{"num_hidden_layers": 8, "hidden_size": 96, "num_attention_heads": 2, "num_key_value_heads": 2, "head_dim": 64, "intermediate_size": 384, "vocab_size": 2048, "hidden_act": "gelu", "norm": "layernorm", "norm_place": "pre", "norm_eps": 1e-06, "positions": "rope", "rope_theta": 10000.0, "rope_fraction": 0.25, "qk_norm": false, "attn_scale": 0.125, "bias": "all", "tie_word_embeddings": false, "parallel_block": true, "init": "orth", "init_std_qkv": 0.0652, "init_std_o": 0.0, "init_std_up": 0.0652, "init_std_down": 0.0, "optimizer": "adamw", "learning_rate": 0.0036, "beta1": 0.9, "beta2": 0.98, "weight_decay": 0.0, "lr_head": 0.00983, "max_grad_norm": 1.0, "warmup_steps": 501, "schedule": "wsd", "decay_fraction": 0.863, "decay_shape": "linear", "final_lr_fraction": 0.0, "batch_tokens": 16384, "max_seq_len": 512, "doc_mask": true, "train_tokens": 115700000, "max_steps": 7062, "dataset": "wikipedia_en"}
Each number is 500 + 40 x the weight over its row's rms, rounded and kept within 0 to 999. Layers, rows and columns count from 0. Numbers have three digits each. The size before them is the row's rms in percent of the matrix's.

# layer 5 attention value, 128x96, rms 0.129, rows 0-127, columns 0-95
099:470563463478508504499482494451482499519539467442464577589476590457505513443478536447455560516500504425470501503577559500537525497556532483533474453463553425472488467586414459523515443441476505523507498559515480523524472510518471515469533498499404474514523497469483452482541425466517521537
099:527522489482500514507482606453472554544481453545473441571517469484523464480541497525477507514528554509494502396561523471567454491514503531535482513472544460443439487513470482478389457502491490536489494441525539606452561503511556479477449500524480566494583491429484522471485493554498534499
095:508530509440494535572450482480558506486511532500572510453534518424473527500540450542526486520516566581496477476505488506495526449519500504481589538492538497465546485496487454453562453576446508508538480500458440500495466513513505547486500521541548521608494584567476527546534465399447469544
102:520510502493470498452535502452458453576495472523475489506559489477511433475523464540518554461480511478503489488471491482439519478463468445541481558509492500455457380445365534534528521468508522522510541505510472510455489475442567520477430385544491537574481547462508456511551480533515515460
092:510538529468506525481475496444484546482523561477488565448508503525493534476504356531466557441523472530512553468513500565490460441490496573488498508434452512493500452511512468502486484536447508506547532517524463452531447506482489465496540527488642552464494499440491510499579457430470551457
091:489539431565495599575479499490499563536495567468469508539589453540551544556472522534488428499500462524512535519457537466540487484488440535515533488495537543484461474482511504415516510384439517483518544544516403515528539505587533451449532475461523499511525497499478533497528499476520481499
100:581436546438522543425555564519508550499607468542446481545486564538502490437525526493479494480494478514485462470425573480501519517475554514498463488518500512545515486537502527507509485492484488443476479495528486444514533556425477509552537446525409450542423434425541510517508510519460539518
098:496567499491464500465455554509555551445522465438488504448532516492564503517474477567451433554510540441432537439492524517477443525478474514476513539494508399498526473535557519427468495465479519493492451508472451440592460493584470468547538523507465456531561552477495535500457574496490541515
102:525563482528458517524464576487504430483556550421481485485443495578511498572478499435543498536495526493409509486472539512453524471427504462480470475437466426499527533459465526510549498523456476528546574506515514510538587539414504469486524516501448526478547495538546530460520500472495410461
100:538485468419497502535506558482505613466542576558531414498518474512490521535491566511454430469515489489498475423487532495486515459483498459517461521423536558450524462428492528510494525518516529492562484523544556489558545484463537474480540451514534473439477462511489526392578451495470502486
097:518483549479503503405503529444525478549524522534532522514498540523463509505508417501469456422504517577457477469512401482448480485444477510478458506578461497504448464494461455540538443531467476516473510510571437463570558489440519551477555490461523463461483469510516415490571520519572525526
101:480543425458460597615534530506436493556540500478502620492479580452470504443487517434468510516477455494486533500499529437578520513548517492520473423493575550543491518504530479498422506492520559516504491483455448438525470475510487517472538477536473479529493510508527438542539498472521516504
092:470494483586509487477537451446559528501545478490498433458476461521452517485489515469518567477486520477491458537500556457515468479533492526510468454542530604459409541580463510492584445480519474500516505502487493523506532478522529536400553479512504437525495543569560532435454547530514487585
094:502549471544507536441505516497509494521507588561545529518495504521521504444507467490454460510478473503498466469573502468515492489434471496495503466445523474468502410527528522463546510495573488589470438558501411554384526469530531498438513537512427456465501579538473523444565487493542482463
102:539475496505462441449432563516506476486587439516509494585507475483527463472525526506476559520445498517528540466567464484482485647425488570486523530445502446509563528538535526411482525539479519433449513527511504528530570518493488494528493457459515499512523449476505500520455560529452489500
093:483495425454515486507506493493465507483552511489569514608474519520499484483506459489506520505491481586513554407463463553594455488554553443467524462474450468457565505516452440383481523497536528591518514488499479533496443460559501538463503511470547511536500544472517543481542536444495513478
092:566421536519564496541487514519548554508462508435457522462428448469516504491500454462468448436568402457466534507506519499465564439507505472523457522530485448511534552453541483559434493591440416515521493513512470518461511507470569531503493455532524537446460459464484489521500486568494483506
095:526464489541527550541516525455501510501502550456519470518432470465501518536503497538461454433506416488493471459495449600478463482525522507534472503470529579498530439431375540511503506525524539475573539446445503402423512491509517489515533483494561501514485508407529504459479546550526511489
092:498461474473491523555531553489466551532611469548417547514527538500457494491523490497474524494475466498478474511514500517425534444505528495546445460532566487532475482473479479490510486542453626533525574523526501391518513514473472526573483486450515521466488450549474561489556459458458468435
102:469478505447562535539490461439466561627503493559502458469475537520539509491484540547533538471486518525530514445530490538535550477530477512416490505447579542512473471485503524544448508535491492503506484482428470447532525545518521538466545413516561465558507502422511402488534449446526486481
094:471484442517497535519520536510492458492554515458501503524494420483455484565454464536570482530542612551592507525518494512553468490520455492465513492509530556472445485468532518499550476495524431452527462594500466445487618466497520468483468471472445501445501519446538498488487509496510436591
101:436526514493509491461562455540557397506514506441534514445524530530500510432505483441546529535512511419545543527509561489531484547503514583511546483513468483499517408550559486527542553535529518523492514477468479560555456460529492497443438511485480518492528567524560612470516547535479495473
106:486483516531599484549513476448488504535522491457474524489444505485509540448492546558469582488492532538485406524486537541515529456498456485474434459523488499561490497598517472454462512561517441497570518463522521512500506457535551511486538533502506444507472365496425524555478501497465432542
088:581445548477496537527525475467536575513491510479491422491476492487511486542508500576485463448545411568558469491415457510528511473459499443501520550491559499474470513467452564571504497514537454451484577512435506491513550524493523530451492519560529497521446493443504558595481520544449474523
097:550493498537415505511454511466471411522519488557467517469477525450524478479515556515504465486502555513488456466507537404532540461428495453556431499394540540507458512566530450521570502466481475567483458472487440516507507479459539523495527452529418494546506476527533441443542526514543540463
107:472495528482546502508513501546526504410478466510440488469501534469539480418547494569444421512525495501491501565420514451484482511462505443514423622467465501430508500495547520496525504445489479541514548487537446540494571514506481503547441587527499511567562501507471492528486434462461466458
115:554450473521460534507542496522448473540493557526572452443567481524513515556469491597528456438553502540519474516371553470533483542473468542507488529482468577514447493520526539512449507574478437485465460513434463485507549515522546472516487504522563586475509516532476555499467510493537508536
093:521434552472511487503530535472463556451424567496486513507493499463510537480531532508441498465494451551536505534495573535530538531578532513542423570429481489571510485473541506552532542508519456499589494492525575490429591512451470508495439523484534523568519463538490525471490527470413492500
109:488556480510471508489519597469456484446537537505569482550492522496464529515441471499593496473493561453488518521477525581473500439540468485503511461517530518510521502514513493421492536479501519489571487450454462554504501577497500548465400461506507495386523569498452540502469598454515525477
104:554501516532518455567533466513490491568482578493430480500490522466532579546487485443527460394514480551475476526477499496468480469570522603489518461636446520545487495514492528479534522499488493532488516466486570483511493455488519524511472546535459518476437441494528437446579485471531526507
110:501510576545471516459474479528484470500507401589475570535500506453529486419513481458558500561485473481480531519600537431462460500523516493514448481584517447531509521549494490520476517453555485500394557531482474523514468472503485512554482523473460532542483512538530466608475505546488475540
104:462589480523398465496509491538511529477560488520502492555490460569482483522491422540525520450489479594487480464495425444456505560518526448567483506486498430472485489429444523508474479473542449475408462482526535471475474518557511534519461452533482463506479544451553414517529501468509523551
093:527496433480499531510525527591489468446590472542476492525578522515449570522486538506470498514448532497626508540553474416484490467470467460567469485449480513470476590504560543428593444442505536443524523527485525513526511504524462540509516544492490537536510521522468474525496497525479481473
081:513480555551474487469503446522500538524503507452517533525520558536505497402539456491501445425544568486509457537502510491525498496498484519493511462574489447586553519463520463455558538532504551443511534495524514473537480495473546454464487551473504406533442496511397487431535556552567465439
089:503443508455468531484464456611513532457525513501458452479510442622502470554513494466436555515481518519583505441560540477550419494504475452539475511420514522488607469517483534411508517482488525509530545528498497539481467508516554488489491448513473529483528542493477500488508492578491501434
106:573398436455575496547484463509430546496492555436448555551444606456480531460495497486499451512519451521503472498436495460473451494471481464485482486543553525527534521477463507472558488487542489544540516535471517485548524573517496533570562424540514468482465466475541472491491535455503466460
073:619519526502509513449517546511523549529552515515492425387607504552506457500514513497467512500533513475581513505472467467420539483470484552482458555436500516456535450555433497466504519482528494486539586499549453454468505525491572482476458458468519522450524522536502472554517538484476516524
099:508530540586486544467469488512573565542509438534504522441453537531538438519475485560509464509443443460503479447527512522550457507575557501456525521534470430522523513535466477540420511502451506522400511524489438509477458440584459527520472481504501528566484491505540483471477591532518517462
111:547479501470480522491553503506494561504446504556494490446539449500502466516520554470478409532457484500486501560446508499503653507489476535577468463481440520499576560464423503505485504466468481477576479470491444455486542498455500459493520531466446514576541483478485453537523514553457571469
101:457430483500520538490509483458426503454540529477541541478539483526481454503479506547480489546475533453552557517508567482463439454491535491461568516506525493488443558439553545536492528484481528550574445513438532463446462501530434524459557545528460507449553511513472594476541420484555510564
096:449457435455476501459448431492524473432527494443574444461555481497482489490475551446557572506477489532566555518520499528563508456518503462494518486590483532558553504508562502543494478470429470493570458536422509529467474506550475491453519496537522512500574553519444467515446428487479493517
109:476470511518521472482513523509469506533474498511470532496485495435512545387496478478543534448534509491447450589510563532538568434467499477532427513511529487539498518509482462597530524530464522510516556438478446488602454455404508548508500489496516472528412492549508423490485456548516458490
096:583471469588539557577463473449485484499513445553483540506515491514566510451513453503474474429486465508456432471513490464496466469492498473478569435482522510520520528503482519513562557514502507516473618506420459575498516528558479472453587555477518530458503450509512530459506501559448525529
084:578461522559528477505507479546552518505512487513539445483466506546497526483580516450513473453505398535504441477500470482524497501534499513486444510492540495517493566463448462603500549468445447535550469418543486413423533499485515477489513490546553529559438478516435415490495493546491543516
104:503447478423478511520505468507521488617492537546465443523483411498506467551477486528473478536540497570540486508504513500543505486461477532486546545446495563487512528522498516450547527496465446490517491474599421453534496520469539474516455504431489525517484542663540461497499471482457499499
094:485464506462478464479449473520464465587456455430565524501512484539473498495501449464513553537484550476534516448518495467603496434486491544494464475509412443481520433450542424473557538550504494533468503494573476527514488500547524557447451510435496448482521502527528533451546469438530528576
095:588531559501514562481535474452518584489552456537435544470504465526554498500490458520478474486486399545529481508464411531499540471533489505516492541447475507548597557511467504505501500396465477477540497476468502512498542526541495474563579527493537526508534460401502493478474425486496520517
090:479440569594576489483464421513464462544534478523477489581476500412476519535449491454554508538477483473571542496450527487509524521470516590568503473478465532545537400514449417570491467517508477464579501510495506517511528507526487582480517515489559504535493468547511479491498511489496467517
098:494519501453471541499451528498528532416455533528560508503558506583482449521476418568477425496473548541536461442475502496508426534479461473478482558445499532507398530440503526524515471523545528455491482476424522549453508547580472446470511462469538500480547569485514457490518485489560536469
096:475429462413484509443482514462517513453513497505593472495499471540505504571526450501427554510524480461478532545484491459510488417447547486501493514548489471517531518393449526364487460492449545507537551542496451502543518562465465527464466470519476531456504547514529469512478448518473444516
094:450528523561505496502526460431550487488531450477548579460511503517478526437503516470539636470504465481518511502562506500513417499504543507537486470481490484478550408546531474467475524499502478509428535485487470562481478436514510544494383507431446491442514515493534495463505407531505517539
098:482460492453462531444499500510516484420503520512459503548446541529455375557503464602499526497531474458475511467497436512421514410470499430481483574498480529535532526488451533575474516509513514533505550503511492518519466533557495495543565448520547511487475537430521536569581484488515506521
093:457519504447482489548471519462517503569546424481519536542478514531534491506478536446558579493510473459447465534508424529536573461530511505464456415567498491504551523568426444576513552449518508491502470566528571455516511484444522498478481529499530496478507458512474417546538567472443514504
106:523509410482505520406475547439474507480468465466435468504475504600472430501531503586530478477500555460436504443573544507479529493461518541463531552456476486459472500473472465494481501552500543499576542570503515410496516470470525494488553482461581504496482502468477494589537494554487512476
105:544532483490506443549504561459523497456540510472485552528486489556521480468492524438443528463486445589439504497549438574471558454520555540494545502527510503498503592512494520420521506485540492493493522520587536408528480485463496520495486568495460514450540443482467471572470570477443562494
103:510536517453590504439505526496595554367515499516543523520562480484487478478503460461528500439467450437430510521522552491525497442514463421478484527521441554510521547527517591457486500567532490513434502509474513518540488551544463468510527487533507551481480486502430563500534471482524458462
095:449499543529569516506598543435480461407503566476532520497542487472534512472465522498523440452529548419504544538460512440407495485469475477457511500494545456521481464459466506516542445531529457491511520560485488573534526440504496493539492538521473508444497544521484556483597507472452418517
099:495478461505522476511490463489492461534520473506549561534608481568504543387485547503442500534488497420470491467540537502534474504458486503512496424416523513448482470548497473505560502409460480525504522468568463529580499462514493499521510583491450473476506496587468505545543513452499540564
087:510487508453491472519484513512555546500467509445510464388525439479485504525516541558533392494485516508536518584474503505443493542433489465519500533544484513500556545454564586521444454517543502474531428514422486530518576501530530521515566529482501457458492535603536541517482511522547509474
092:517479503474503466532582386512511455517469466478504492501370482490532530557490483496534492397484475515511535449524470520518502523531474504393564499485507554511525556435553523476563507557438477451508476506458420522508508519485477512457526484527485544499424554505477446555492474503526548520
091:473464485511516471495540539509449480518559515470483403468421420595526483529518502481496543441524459494545518526506541474532468483397495473495502560550499471516525503484504511465549485468449499499521503528503434547524460544560525474482552503558487524443564520433383511421523543547472516499
107:462596455486512485491542449467505509504505538403476569549482551503469508546473561386535554478527439492534509578534456524510582461543532463495541479521494480550526440467485485465483443483528472555566504509520523504566520488454470492439484541543455451543534485471481497427504454457496507498
098:447409542449554472519466572393524422493537490426552491470466474484425561529514520509576496453521466524443508544527484433462499557514485541489549540501492458543608496461466508554506496492497500474557504492462560525508480524529441536465483514532526473525511499526530508495487543471458424504
103:539497482467468530457497442540490526519476515508531499513483463544516458472457462459527541451491484516507507496538458492511503576528502489479505490475544614530487495544506466511440509501594540538539497434553553539516632536443505519458509603474513438542479442553502481443481534501430490431
100:451486566480509538441521507528485528463503420528559502484506553447547478487571496561470479530559492508489495460583474550430512453433486470512444492498518478502502504489526487469510505425523536550446500492494432472608557499524496497467535471459539492519463503463474539589479556483414510414
105:500515495478439555435489437483542463491524550504493514516378488535538491571509515578493500489507561586523502516441496514422417521511479418505522501491452522503532459484554489549504537489515616479527499540510490471535576503489498459585518487505522486510487485582507541443505460453481485511
119:496509563452464509502504361489521536402532534442480533458504484510475464489509511518534505524504431545515490472599555540517500568522515513554479509511493455558525586460536437473528551493500509494437506467564472485493420470554462545516495461503494534501415525483475481558497540550522515476
103:486501561506471528463531434529570590442562560504470520469526486502470467488478495543512522577522443420559436511526462508500515533455517449501478487488457563470522477456452504470574459526532429467486495533467417546481489518493493472466558552511503448469420520497460500528483567495524461585
088:486508482460505475442406503455553513509486471572523458437543494526492459487495473528527498542535546521463486571549482501482507545463540512451458482503504360526509487481476522540514547491461564502430521590463444472494534538504468421509458516459537481548479561514522518544519587530531434494
104:521442466451487603466451437488551500447535466458588476512540577494575515510476512533598482450514482511516506530446558498500426521530530467540600507587472510507458517446511506514568515447566496502532480509477460519489528548562514501499485490446520473480556508516494437503473522521525468529
097:508530545475479464545461433555482471490487600527501506469479499480518484506459538474448518492482540494449495458483485477495488428507475487505612524520472570474447394504501585478443459486487614545452505481531504471537503540531553537494446512550620489447533482530494498486509478482489510478
092:488521572442497423543510474474456470558438601488426476527482486526466521505474510451527471541510471522418507510505500476493529603574495575462539480453470477517546448431507545480495500551506546446574510509480523485511486506491551481543476528567464503501534529571497571459487543458450497531
112:567445530552539526501599471458521501504509471476536504473515402465507475492478493503478541487524463530517509501515467536489604520488437459549463473558493512439556456539445515408515500473514527464500491419470470455565518410433513484502447484515479541542454516445499550515490471515409516489
109:453525510481511509603517500436489566506525554530537472446574537505520523430539514483504476515501438489441473478565503488549510442428481398482460485534510528513351497492501522485494468513482525535426555530462553473534453501532533500494446552519571508488483481484553480491483450539483483493
087:523472473557455526494433467490485427494514526450538442560510449442558472515480500521527505499518503541503562465520502561485508460452455447512466482449485532475600548474490539488465458540524503488524498543534526556532580493438499411522536524448599488513543448504535511525530409482440548484
103:523465516498577484529527481443531474411533534476564560418550493488533487471528470445501447526502549528464417537514460542528512531534489547418507525467527521510532526428518413454482485533460536554511426512500476513486448510493479445453519510513492501531462501423577491501500592552485458534
103:504445528490515441514484583476470504469482496470553472468483503444534506514513456573543522460473567481431480541393535546472478472592438539439491520522524544473462484468512531556429520476478508508447562462498540573442530561469476535456494526488497444512523507528547479531489567537569544511
100:479486512465464454534519503445516517487437473567544533485549494458526474430472504463464483470513444484483498502536472558481464450430472536596576514447458426450394469558498546504491533476562562472497493596541538446542537468475552519534478524428531490516481469548525507554515506492497508503
109:449542458554553511497546504514545488450528573499561505472490484466529488483525476520492499497501476486494469480478519626478490458501433455512487559561505560529494453452476531540517504535525539447449500450527478605493438515541492498531432474497574581541477499446512450548523588515567529486
099:528539524454487606466501485525492549497438488534561512501552478476583516476498490450469472582462479557517471556532488469466520418498527507430467448490450493496439506596442468460476508484470432525490504474492508521427481508511501530516478515453486487506548545528540520575486541415530578449
108:462488502483569496485547525513490522486441508534438410468486469547488442494478489464544476572503533529445456605531490490467551488546534477542454508548463462479458507479478514544485637506496476503466484594480445476494518505548455466547531493516505521516415477469471558478514534571527446517
094:409492514545534493511461492485490510508565458531518509465492555481455499528541476492487495446506458509454519503470538513562447533478574554419522540490497478555451468484601478452477380455468452585481532538514480542489494511539514538421453482502450432483492505530555451479535515521557539464
101:518529436511569444541537544534441502549434455524428430518456485489526510571464550478496529491515558507497534449427521444498517551492500554515436484444552410533609574497473494574540483521456459504479507537563473536525491505526501531457525495486527464493507494452473518469475525474567488480
101:455442575494564458435497493453539454551543368477562491561541536438516475508524488484459511542506500538550487556523468568481451514561543533531545513473534458471540530554495482448520487449533532544577498507479513428502482464430482479501488475473558491528511489515515456427535459456502510501
104:495443433509472496459431572503514516563496533530495508462479493558554474523560483466520552528506507460473534500411514442425481390505482470508464480565484540474442439596493515483408440486525497587496510468467534506541538519534522460492506440519507511487482536482517479552505546502561522455
103:504444473494519543465469435532521472424527528504431518503531501558489439482457553488554500553471545497550487491513491454532516524539525434524494484449476558441470488441569506444475475532527435456524492517466561529409509530518529459542478592536516524504514470408516571511467499464477517593
099:512524517462564497484530486463552504449554468470541526464570495451506476415488501398453437483470493576461485525558518569465506503500483488479492484395512443517517462552480494491548518531505518457533483469507413526470443500472521592543435584513473488513455551450481524538551486529499519526
103:486437521435518521486566530487521507462449452517496414546495542479523489435519496475529439567515474578400457598487535526473576464436517527530440476559445508447482550528498514518499595491525545493478531478502518481496537553522477458486539563524493508520416510527484520501488508511531444536
095:515506453545427427525456532461536492520483545532555482540526516513494592502490483471407520432497490509461456436484522509508481523466497591532476482504511356536455554542479550509487406477510505536536503448526551466491518481515503486432503471562522483470530481453547483424500458493520506486
100:557555539558481534507542487446532478492486481524504474510508531531541511513461518379457506489495490478553509458426500542486505539504511501440531436471470455491523522549420529539486531444546499453555411455538534458458542477454520490486540507515457375494502500497466538431503505556544517577
105:478524519484480533612532470427497551453478506517454437563547529481527601453541500519479466516502473497479411549540518474528548459544487458525477461500520532544500505456602430541535485546475560488452502489475556531558426484511508511457517475520488553479518463404515516482478465523474522519
096:510493521450487507494518474411507504543476501556488458467466520522522497536506488531582481515517498533419423514408574527513558447508491544525541496531521521449441515512479523556538524572466570511506539496462428517503571552530489406516523493537452450523431465551501515447474533474554484566
101:503506501471537471474444561460490571476527498532481513488537521522470533463470466457563523545495504466505418514580557436459524532518525527495480512563508429583487593524439488499485560551509446532475522511450572470430559515474462521532522455451547510513560512540505521432477495534563454549
091:422504523460508466535495505524501490562508489495523621476555442449478524468562467493502495469524585549494509525545502577510470452421525503457480518487503435541543506474449492491471435512442572502558511446513480442546475445488452427473438559510500467502504494472445489515471523503403499484
109:486497502482495498421495564501514484479443467498554458618482563392518505492559551505471436543497421499482522524502511484518504447428493499480464487606480539436492459507507482545510543533459552522501517559508530515526477501447507499508499559500543550504451456543523402441519444527493490530
101:504498486520496465519468480531548480501479489452515557492511526477449522518446527523503440554509602502466589452533500497468462534530499551454544449475463489506472375567431536482360535488542463472573480509532520531488497495456472488493507497487499430558552507440472485476488480435506507475
099:506447467453482483544482547491500520526461537475366518504492496584453450485463437518569540471497526499521453537454511521528541582556535521521513474443452491508491499495489504554524563496569444501488500467456549490412472515487518474546518499542464437508479504526438540457478454523581426548
105:511471583519585586478492561476536429454609459512528435521527475475518482480493511528463458475492582486479523512481434490449579459503458434446496485464451484420516453512486483468446503484544448515502455547482472511493561512568494475538493530446530493488531470418516493542490541467497517528
107:467528560521495492523480497459514471483505446489529473571501489493453481583497524573491556458481495434577475521512466608509497546532528491497494515484470559523663579469520451496525501497491476451419486480575453479522451503481455514531539465478516482523484455451472465529496568498483490496
104:507514496494513580510525503530490451440505467556474473552498485513551495481572466434416425534458452546519517499512484445541532442560508441461429509440510474519488487499587486538494475468485462525448535496482514515553446521566521465451495504543427566466522478459527501608541542544539508484
103:500547504464539478482489416523468540525465565499449500510461506521529537493489476503523486507483473480529499519521577488488381492484494553483517529511495545583442523510544483543481589553421560483489550597470604565550525535542487468506487498504531496574486484538494464484516413515467509542
102:452488478484497604502443463502479489527458489538463461461472562546482534459534493476477561464459466490548489467529502529584465434476526508485530520577513551570474411476490450610456432495540504506476565497469509469524483490555493520482522516528476555518490543590551504516495527526508529417
111:475565543497488501462460462538522526472462548587480480533493504533465518443494549549467500507496529448561479491504470432487471541583480570503578575553459486530467452433574454438474526563492564481477513508499477419471456502439474513533501510451514497476496521562456526481470435571459505515
112:513518509538531530586424509465450459547490527499542490518551504478469517498469503470498493503490482426406562482424455437495566442526512515459595497476468454489468421500458544514439461531524463530530473545430478460498479471477518469500469564497526455420575515456481529438528512522451496527
107:535515526506495486457539466489526486427507524501503462514468498490492465511448544525486528457500502502529510465560428576511493553517513511616546531497525500526482390478494471442541522488526503494525432573534550459396468471490528523546511457430528474500555435544533467419460418538506511532
112:510480590457544502526508553497459517530544509498515499476517487514491513474476493348394518470521501524422538516435455520491563461446517540469538504506515496490484499457488499450473368509481456549521472538474483477501470497530508449504520483545394497502467535417532539465521527482510522484
093:517497549546502506441546548495547570472487489574522571457557472523499492525540511498520504523528545432551516476538508497496484462437451488548518449518487429514465417545498503476504461512556519525488468524471547497510556469506534553460504445451473484440480535510592457439474463514525470359
092:499518539420463528548553478556483510451502495423490403553438517469525421466524516542513471536516403531498496553529464544526578469465505493564502512534507469539504498519575480530518566556503569497445517549518535484506499481489482444520474487487493546564443519425497494495499551469514490592
091:506467480465487447515498566499512526412527541415443457495499507535511451478449532486576490517492469525440481573488491508554582545554546507501478523538446522517443473442483539531476512490498453480503488465514596465422479527519466477537489438573422575471468504481485529437510465531522540553
111:453537490538480490557545435483516551486451470505458540502473510539483508503561507559458494501487468440623441461553530539581492504526559512540514512451488486530458534515456478552485431534508526509456517495511538508457394471457515556471509522518399541482514472497497427468512427563498528504
102:529508561528420576524423475485511555464465453447447408498495524493491545510543492573470465477490567502545522512498474490549589357537489492490424493476405514483500472501494475549525468467529503552540486565486495526504478480527520486462520507516458565490524502539463543534472456517509500479
105:499472542470467537479443554492432503523515541513546374479548473518505516427516527474422454491472489525437511455453494495487541495520464426523423518544575480413449512458511549490477456484471472551483461590495543551468551462492560464507447494492466532476529514489514524511564484491556473473
100:532502527482512540589538587485502535472469426491558485453527567550474498465539445479516445524477477432463508516498481496482512481508514501457455437473524436477494558524555478495470490499499498532489556559493525513583519503571440483484453491521442641502484480546461519549513586519471483462
093:480525432542544450514477391518501507533558495508477460477474516527513520457501539512429468513516535494602454544506493468559491491532520516501517461414512496508507411509484500528540456535507511460528509537471481579537451491495549497512459473570476576522586506417450447433502481465442481449
098:519498474452516443491484534463550479499507443559417596460492563497480450431509450524522490484549424497477496561514550530491522548479451493567521525469517448499410576500464463452579526534527561491499448483548590479483482530480520458506504542518498521480485483541531529532490520473469404537
098:521465515431505564467457547533532500428419509517577466495508504460524478504470465491494401532522481571470453514493540450476500479467480572570461468538447442462473496465553480488481530518487480532460511576470543561495525501567521476438521554457572570465486513531501476537491523427560478473
104:434534500465450539472475360498552464495538507525530510427493534564453481537488496540518552536516464557560524524542518505498487596490499492497474548580459571487406494512536509534512493447500528535470488480479478488464536514456491484489499551517461493507476528556569418578503466507516490437
119:483494515461526486469425486521462531536497555505448481533465561499507432506510518514524465609514518469391520468514512412529534536497514420472406478491486493534538423471471511576490461546482538476454585477487487564596536495466508481480512529581511535509498459476456503538517495470515485485
091:477547521445552519492500530577505530535561514495454460496450511550510510549484515476563471472492566571571471477448503454556476595543485518472457476507551509535463532504493461512505586457565483467467513462499488404500510545605453427539515474464489471508502495516438516524487494474482414481
085:524499478521508552456544571473511538497576515496569478504491513428524488435501498491553502480510496478544473470477603506515475388467536511514402451506516545510526556541443494494506511454446472512491480459498443546528567548459474517475559427442578462535447478446553480501495551486496484470
099:504521462449483464519512470608472497459432459471581563496503522444532499482498531466442510489444503399522510506516490511461540472521495449434435495560539493557465466478552458520493445421521541535500513543556495491557474458484496539534504556544501522549474493482415455531530547485573445501
122:511519481526502402536497535442482516530454470458523521536498496479518544482466466560481474471500611510437501489492564506576492478562503609468507549517481532467493535582451574560544539433486461547517581501517523525462521472479517483508442544454546442507523511565513503501493458462559492505
110:502532520529512509550527526396473481526489476497548550518504483497489486460508496481415468499529440460507515597484414543433561537469487411508484521537507530404436495499449560490437433510510487487487459513512549475560459463448491488576508507488484577467506518437550491525530538525478551474
091:458485524455473504495521470521468514527536447513554470496555501430519482481585497455513578478484504469526515535550517544490558506526527509428441457510563463473489569497500484486499515434493525511479471526519526451554442517443500460481509447495518428582403484567537490608527570561524472478
100:522524519489539535496532463529485510528499441457510510492487467499464524523492501478591463468521566561504504504475506416449595489527489567533474480577492508563527478549472476536469657472472496526474440567515434491481514505491477454504510512442496556548506510488518490444487447539570438544
094:532473544446488481515507520542466502403463543490421413555614464501461543488479499444462498494480481504448486546515453507504549467541532536483534535517483490520440438495481462478424526510500531481488527600460563475475508491484471470505443615497501516499419512522504547450506476513535530543
101:512537471507547532495503569562515412491477516482554511571510466446528495487485538437499461538476489512386491540502486453405586490484455488438457501531416509560538544505541487477463505489463498495477567500509511534487493546480531536436517576463543518494464542538439557515513414503497535504
105:493500557459490425427564524463495536525450550544501560467470524527514436485550464476473471419523463525502488516492462599471531491532531432498498507495517532491410452530472476459560445494543492482454481526487538488519456460554521486476483469556443580501433570555564517496525502534489561453